Part of a small language model's weights: width 128, 6770 steps.
Each number is 500 + 40 x the weight over its row's rms, rounded and kept within 0 to 999. Layers, rows and columns count from 0. Numbers have three digits each. The size before them is the row's rms in percent of the matrix's.

# q: layer 9 attention query, 128x128, rms 0.13, rows 54-63,117-127, columns 0-127
# k: layer 9 attention key, 64x128, rms 0.123, rows 53-63, columns 0-127
# v: layer 9 attention value, 64x128, rms 0.14, rows 0-5, columns 0-127
# o: layer 9 attention output (transposed), 128x128, rms 0.351, rows 0-5,64-68, columns 0-127
q117 101:504567463493520512513475505520529500589581491509514581503482544445518512553540471487481531398455460453448536458518462491580503524513496497516438509473423483464492532486469399513497542500511466476445462487510477455480527418502482448530503454392535515510488516462477534486543568560483535525504531476522463486515526543514437537442503444440532524531476548508537479470452493580482598562493
k53 095:524455470555516539409514531491474458537546541485513511525449554539529527540509517474606470504514518533382519499515485472491509463467492477524486476509507522473532536496488482517535418554450480517519562510517508492530498465474538506472549512491588436400525535561530480423492533506532463467495558439542477608508548580532544536433504540418507513520534556498508466460465540555486523539497
q54 095:527516477543414414528531451510460525441520491482530459513458545622454469486489505512497465529475550530539542512487533487497468501508559500561480536429464524555514578533455490459540546515500479580535488474535560530524490508481481529521493511491493459450503479514526517532530519476500474499470581524490514437480499404512514535545375471450511433480454503542479562492458480399525449448459
q118 092:483467477450473530491552495517480512601503460530487529500482512491467486488525448495549543479511541520443513475452514471458451495497504513524475462487518541627566455449503495547532516525495471502515474471565494548469468487441448478527467567495420523397478542507475517518554551491468499500421530536520491435454443485555505501539423407439473400514519445526412505497539470445482482529508
k54 098:515484507563516493583517491521513466522577472456486473453452488528506502547500456453518533483501509428486519479445569451531454501508575539522530481429486497484482566463482470567524550536461482541505503509415470527525489498523599499635450483463511480523518607458491461492531500504521511452510531480437546508453440450466465530547446497447487441477496520515420524480540473470497452477424
q55 109:472521517527462455585523515474491481507491454479450553487464631491484526499523481470542501491533483513491453444507544485511635527509503514545505523475524460495550477448443568527492495463473438559496491477456500538456458505500522594537472519515521478521491500522404546467468521549477543511497539565534562488518525500515564494512564543606491506470527509478531555449571474498476482459598
q119 099:508447488472474509478547434528423435551543482521446542532457585467487628481455456574507530466538475496490517488550457495526512479506479461523446576532476404465450493467485563521521511526491556518470388521511437487471521544464550541483517488511494535531484541491524563514539538557527500463469504502471450469536491555491527477470541498425499512532496502486529545410557489517457429501536
k55 105:490495557567450563516495480475406527520545519503557525482519555503515493493457416502460551425546515524464519492483500521548560452469548474517478510479504474475482537474500534454558409483488519535592403424484482537460473437514541543504436461454478516479446508470476494506468495491439436497419440496464456437539546458501542471413505432515462514473528544519547476524524499511489447534465
q56 102:504505462572507486477522519520497563480566536490550544511550535523516428546587462450470478483477466509542458543498481474564596581520478438515506463499491434511492497487506593514454514534540476458496463541538395570498573570509517465471537460487483507506484572498444471419562490532497534464455525487527454490518558478518507514530469534560435501422471465466466544517556516492518471474461
q120 098:474488526511518541470501480514466533457498462447494520529514552476522425500432475508451544466500487522579514542468556501606524481528515406461556523484494401502517442550500493489518561491475488484527433515481498522449516522474469462502507519543521481498450491438450498475436503634518468532499539482529524487554511422483513478502419498471427485440446552473482531414573477461551450523509
k56 098:420439474533510515522472467536488530455539462541508504505513490440440473479489505512440511525466488472493514486554519516496589523460513454544525541480519449466472551516468500463488480594478579492498416495495471539499573541538461565399448520560432500513506507437523534394452502503572544544439537455499524528539496532453509461491481506601431488479544489476485486460548485538480515508430
q57 095:480559468531538547481540493495458507462530490509482532525548502531431434495507482449505476544508426472466422537451496519498500504458439487461480451503524506581555499516495525491521462447486512517464487483517626497532576522468523447481461541524514416516453517563531514492565505529468589520540515508607499510457454507496537477536587555580496477439475459479534490518477578429483520520451
q121 100:526544484539541514433553458500450463462456458490530503476530482451451479579569523474448508504578550471505575445472521489490474492503534478416498526462431450528499482511478501482591497490457591519488522443528528516467537462485465481526565510511491487467524523433513515545450567474538536529492523491443492494513466517416534506479591546558491495507459458492508502534369575526506503434519
k57 095:523497452534480568506541489579450574447532488535519453457487482511506514445547495416479489570526506483419544514442525478490518576492508470394459461472488552533510508464476488525528417540493536539475509472561529563495603424530487432525565464499461511515498485471588468482511539479549505540480499551553537457509446589526519503481538483513486500508510494440523497442428495485531491518537
q58 102:460548494495539479441523501514547427476490544501447511510494514485533523577594482499476527459512413490425509445461548586482566536423475462557514486492530508475492494479556493546495434525541398524472526534472509561500472500548490511525509432510556459437521503458461451493472494520555456449520469515527519458463519411465556430436499500560514522476528503539560472441457489513537464520557
q122 093:500539512571478478467513448463473473470535427524437531484549520489545507484561508489508498470495502499463483572482460476517468504535505497552449503478517548608474401504573514522485423535527520501486471490545580520528487450449464474501464520507490462611494574432470423521461529473483519484456531485459486589382443496473444497556490498470510518515473483452531462536503488524489441569501
k58 096:483524529465539426490489548446477469492555480536409510555463568485548546481501489498549473368556453496486486497443541458555480563454433513501547468494543490508437478497519502483433419546508448491497494522507555574549493493480470525427539496490478563552449556456534555477490475486515500511496476485429460462501500518502530533488497463452500549505461501430573571535487553517463456562492
q59 103:490556449453465466586524439528517425542479504465471508585497488434523491512490514428459460547460537533419548461495531522440547498498483540498543535491515485429513502523505493448484489450519421484551462470549505510501504517487466449491466553566565503481513446487455481535513448523507563499490494497530502489474532476490531474396441522497551458454514584485419423436509524457529585504552
q123 094:517529440475481542525455542517456518573497505526530524500550495480518557508500539464474435547506476507556562483522495482551432531515503443514562479462506469485484554523510510405550525447505556490507473524506372452459516521468599489433508540576479466523447502502561529562550467503496490528549478494512515511527518471495521606485412535571513534412469538509539527483488500480513429528543
k59 106:516551493480520570482503519525489494536454460484505466525497548445519510549501564482445546524524499443592516471513499443553493546421553452471504524466464495477521589460540407478563515440511538487437528584557496473457454526444509518454467503578556432467434456525521541524553452458531485505478454571522506483519533542487565541470459517510508468467490540461542541445562470503437514501494
q60 096:511515458491488503501474503502477544527495439447584473470500510467447476461432603495559484512499516460481464464474526588520465508535459403529459521497579500512529431528395597524546533485469485579553477503484465547588496516495546525548495478545532501483558508521420505462514528528529501459455535565521496541476430479454547462519496466583500517480538533511519535496572481507501525463478
q124 116:592540480412467445564455499511520550493521484530540484480490461428517479536464522476502425534558492487468493506493474582500547521501520513501500535426561506446464515463490509600505507430535548519534495461554469490464493489516477533528542469499487442465531531466456552476535516484556534513552487491567530532465471540481497587521584443573548566476444502502545572566455450512533515447518
k60 111:503480522441445534524547490510492551548522469426508459508451507576515464557479509527439405572484446521461428482453504566504501494527525520434472531491530494499548525494507562503580473459533474533591484477479566559512512484508505513540464503568457409462532496476455494478520425468493470516492482541474477545450549523490534564497607425494464547528476465511505540480524514480557565538541
q61 093:536471511467527493546463527525533483521447558554570500475531452479477528496435509530495470477537533443467501501518541567461557457486522524496459554520481526430438462498512586498532516521365520564491479464407497562536490518548531488624441465572519510528563494490434484515501491558547466505537504475524546522445464497501497464502558506581481583523545515504547525468487484477523502486488
q125 097:554530464453416473488449521503486447579440519509505460411507520429461479518503460506420415512474475495539507476511470502480458523482529498531503445513345467515544445571575483526530509506536500521548516478460416460460478517485495524537500501530500552450401479530459467568447556470519487479489473461500516475483452501449512492462513531510490475501483518450515453469471504562489509540589
k61 093:426514514492477548458512497530420450583455540511605513535463518497489465519450500534505488487548395475484526577510483462494460454558520513416464505550502496460536487477477547516485465514522492529567575462462451564533464498511551460509513549555538584522462478492469501498550506534499515502485424520487434436521541554505524504519571486512420517508516563498469524421468472574522517486544
q62 081:523505514561458459523490468519456578472480520485502452455398551459487491471503458521537471460541530451523485543475531442482506489535440536509543487511414400533449542475550501505476544542581588456552464498536528537489525484460561519448486498486388517581468458517520468476470622511472503525466528478515495486491497481478462419454487510485479479496444492486532514484483484487494595518457
q126 108:528500511531516443487479425432435496559513471495464531579455533548457449591491522528538479442493431549567518531529554519453474443540535531551505470501485440556504532448466558500509522519499433446537448526499493508488539476524455517432476481451505483486434449529494500463475501527414535523475478551496491519519491514519535404552451509392569460541561502491527491565481495531514480446515
k62 094:513484504564573494449503484515483539436529589541551491501483468450493591501437508495514475492488555515496500417531456549427486538401509454534593530464521489581432536518532542514472552533459493459554536483511466494466518487485520466527483566479472529541552531522463504503461488518481508466438508534496539498513440440520486502493459521449432485465531508562459437572604441471505513480507
q63 107:454447507451462489464529448536477474525460418481492508427535495502518539463510484523417513440560533471527558478401498421497493481493476513486404519510477472524510535485508512441515460520545538468526497435546504478431484448577534489504480587544525503440545458507560426561507527463444495524503533511449507514588552492486496556518446467464480479513402492483501490454417493470546477487512
q127 102:420474499470491475484541469577546504516501534474492450496450524518561556506529494387432511540494574501520538453480479470506465503447463500540434504465446480523505537507416442539480514480460533517506431469482496510456483426562514496525520537532558472475535519452579523461516484431409562501506461509551461509552460484450530494511509462486560464473385562489458473464423501488525475492499
k63 104:482485470491455503533538442502467481483490560421515477450535464564495566428513538366490530507488598462511524472458490492539510529518510544501515442546514493474520507526464513488453547457468464540517417489530488470482524484479544474453483545576506484403544516504493543573536492493428501497547503529530518454486536456500519570508477511445526463463407554394477453485510490484505481424486
v0 082:488532484493493571536543468478459533519443482396511491551456504499479505475529459448490435503506483488479454569527490486449467512519459493500382473422479518498436531495532481508478510499497412406467463470454432509557480607485502499523442450485487470515496482535577531502480453519549420513543543491501496462502525565514410484522446510489463482514453533430489496504563489476438444521550
o0 085:552451505551480501469498499456505538514473554551524501495556479467461491474494463475566464461467469466441532512523416487537451540466549465507433556546397511523531431532481553463459480537458535521533466548505510481483506430471505490492482519515460520490548567486485462517482528517483540507476489584460521448454381580511501483544561583499412555509507468512521503548485508470391482463517
o64 100:402568499489483463554520514501477507459526530464480525566473512560432505520488495539450569533491525498453544497535562495571519500515444521475543454436516512529573573461546475558520553502492487447485544445513561497496547436488548560491466532430517472479466481505508517440444471461488511454498524465506537545587527476465536522527473458439592449526483519518511525509507477563567456578442
v1 097:507451397510526468539512538500467485535530479488480554481518476482454503479535520484468506571419511480510569479453451548534477471454466436456475528512565475462540513482468394501442538486516501363536574449546489509500559519495491474566506457561521528444481542464454459481521488509464452486492502550460414520474488510496480512504456544516443486497548474511475549558418446559474468471530
o1 093:479520497498496492499454476528494461553487466579516486529464582515515508494444594463490431515569503552507509501561578552517518526536478431459495551475490449418471451520507573474482539503489496588517484494443449548521564517469513439548418485542554494613500475461564457535479428533479514473493525549529499492443485486504541462516534492496529567535489530442549549532569527516530502497505
o65 098:505501567477454524494512433450469520427512485482498441492498448518521476540552494437490483533446522411514501498481493432501390562421492590502540492477453503518521510394550554585472507528537524490528534518506501452461477488567529520513497532517469486515509480501425486556494477519456521565435513462435495510503523485543537512506449513564521458513414503467467496451481518473450388493466
v2 098:523522439510506456486596463514507420557464484488512416395472520478452516468517483504510446509483446496461514531504441540503553535518486432456579541439481468510559470535480558511577505491590433487495513539485548453528512552579463421483528415480545549522525480491482544479512474457489549534474507479488496544541491527573444492510500568531469444528499518539466489531505530509557527550522
o2 100:479488490506550520454491478449432518435497467434459424520521545486471474460488515446498542509471476512504521532464473533516442508520456527507448531559454487528539462463487513423471507468454476454525504465455456545520489420495470511477511503471473401551477425598496470558473503541472452515549517580543475539484506562396467511473479507493496426457586540512468588512496427464469497485543
o66 103:400534503559455469508554526501535531583506526500498477464525502510477534517517486584469455554522470475524540439515558421482436525454515475508469488496506495503482540529545502545455511544599540539520489473517566494494474486523556493461489567541462511571540633486502499460532495517458502485515507409507551466473515482537455452454535539469507516548444434449541452541512490470564540488429
v3 096:521535483500561524525543474439438466511439499489481453474415545493557489501542503448485538478494459472548421478506496468522508543524517529512533558487477547486554519484480520570474517593421447504472506537435563500526562485443599557468511455505558531569483474498460438508519525566496477541565473482487471581451552484462493503491501567478492517442519487432525478593538495506490564529493
o3 101:505435558508516496469513478493470533501568539455477493502559486524497458449497491592533455514479451551472464558473418469508491457519491466555443480490476494532551549505531539444452494571476505437506509537556481504529538581487421545480486509467431447450549471480526532490531499451440520508520458360531463441482475500525496534458515456510456512464512431531586446447507518521537550540498
o67 098:518538484522524434519472547514452502492511509493533490470518498529489458516489509522434510520524513485512515500558606468480499568467491521507521545578531474491435496393503537493474425505514512517497529406494516506534459477545487478440467466547512450471455504469583408477445401501476528468436470557451505487537501479467509524452442494583567464506529546529556596573493436501539489521488
v4 100:584533499478527536574555519519475508518506540507473502465536520573552495391499514543544516471559559523476457507448552496505523506432505527463439486538471529546459471499517489441421520569490503515470548542468508505453529490580535537488478499430516509519438483541486516459513520470524507538473532527523503512468560423523555503541529425457541516545550490497517522498446401584501598532553
o4 101:436578532484420527559453506504521506474558583481449567442528466488510560534495443590493573470553482550495558463515481563521467498470476483493532465458450514514429515464562504519512490497527486448430526484447633479530483484499497512501544503451531440491514519551523487510445493434507483489548507476472557506513442479492407488493488479578482527521516478476536517520498534497513452539409
o68 092:475424501490488519491486451510500537533559483535502540535444538383482461486538483469501534609477517471442503551527467478558496484588543451517505538523465535538494446538482486491399483602531541473527490489501474444520498556465492549438455491527514479474516567474516489556468467516545466576459556504478473485509565513538525455526502520534477555495512469555407473437534501465540443485546
v5 097:491545431465478459387512526453513459451538521455475506501472497487487411525451522536500486526524542488564519473457564466506411469497452578497528484510519464435480519573514489563491441519459513500508398517546573518478410514542558446464499432466570529487499464582522495428456491520491502513522498455483471473433520518496516528508498445548446541532532504460505487543502508514490547496423
o5 087:495450497532524489526493510514540451464533546480483462472531443510487460551636470511483523467459383473438511497568401514482529567486458482529496512486499490541540526452520524478506481492531535503453571560375456526538580502534451535548496551515500495455544520477464478489426474508504559541543471432491467484555536532458495474482475504476533490532437500536481462458551459536505474485553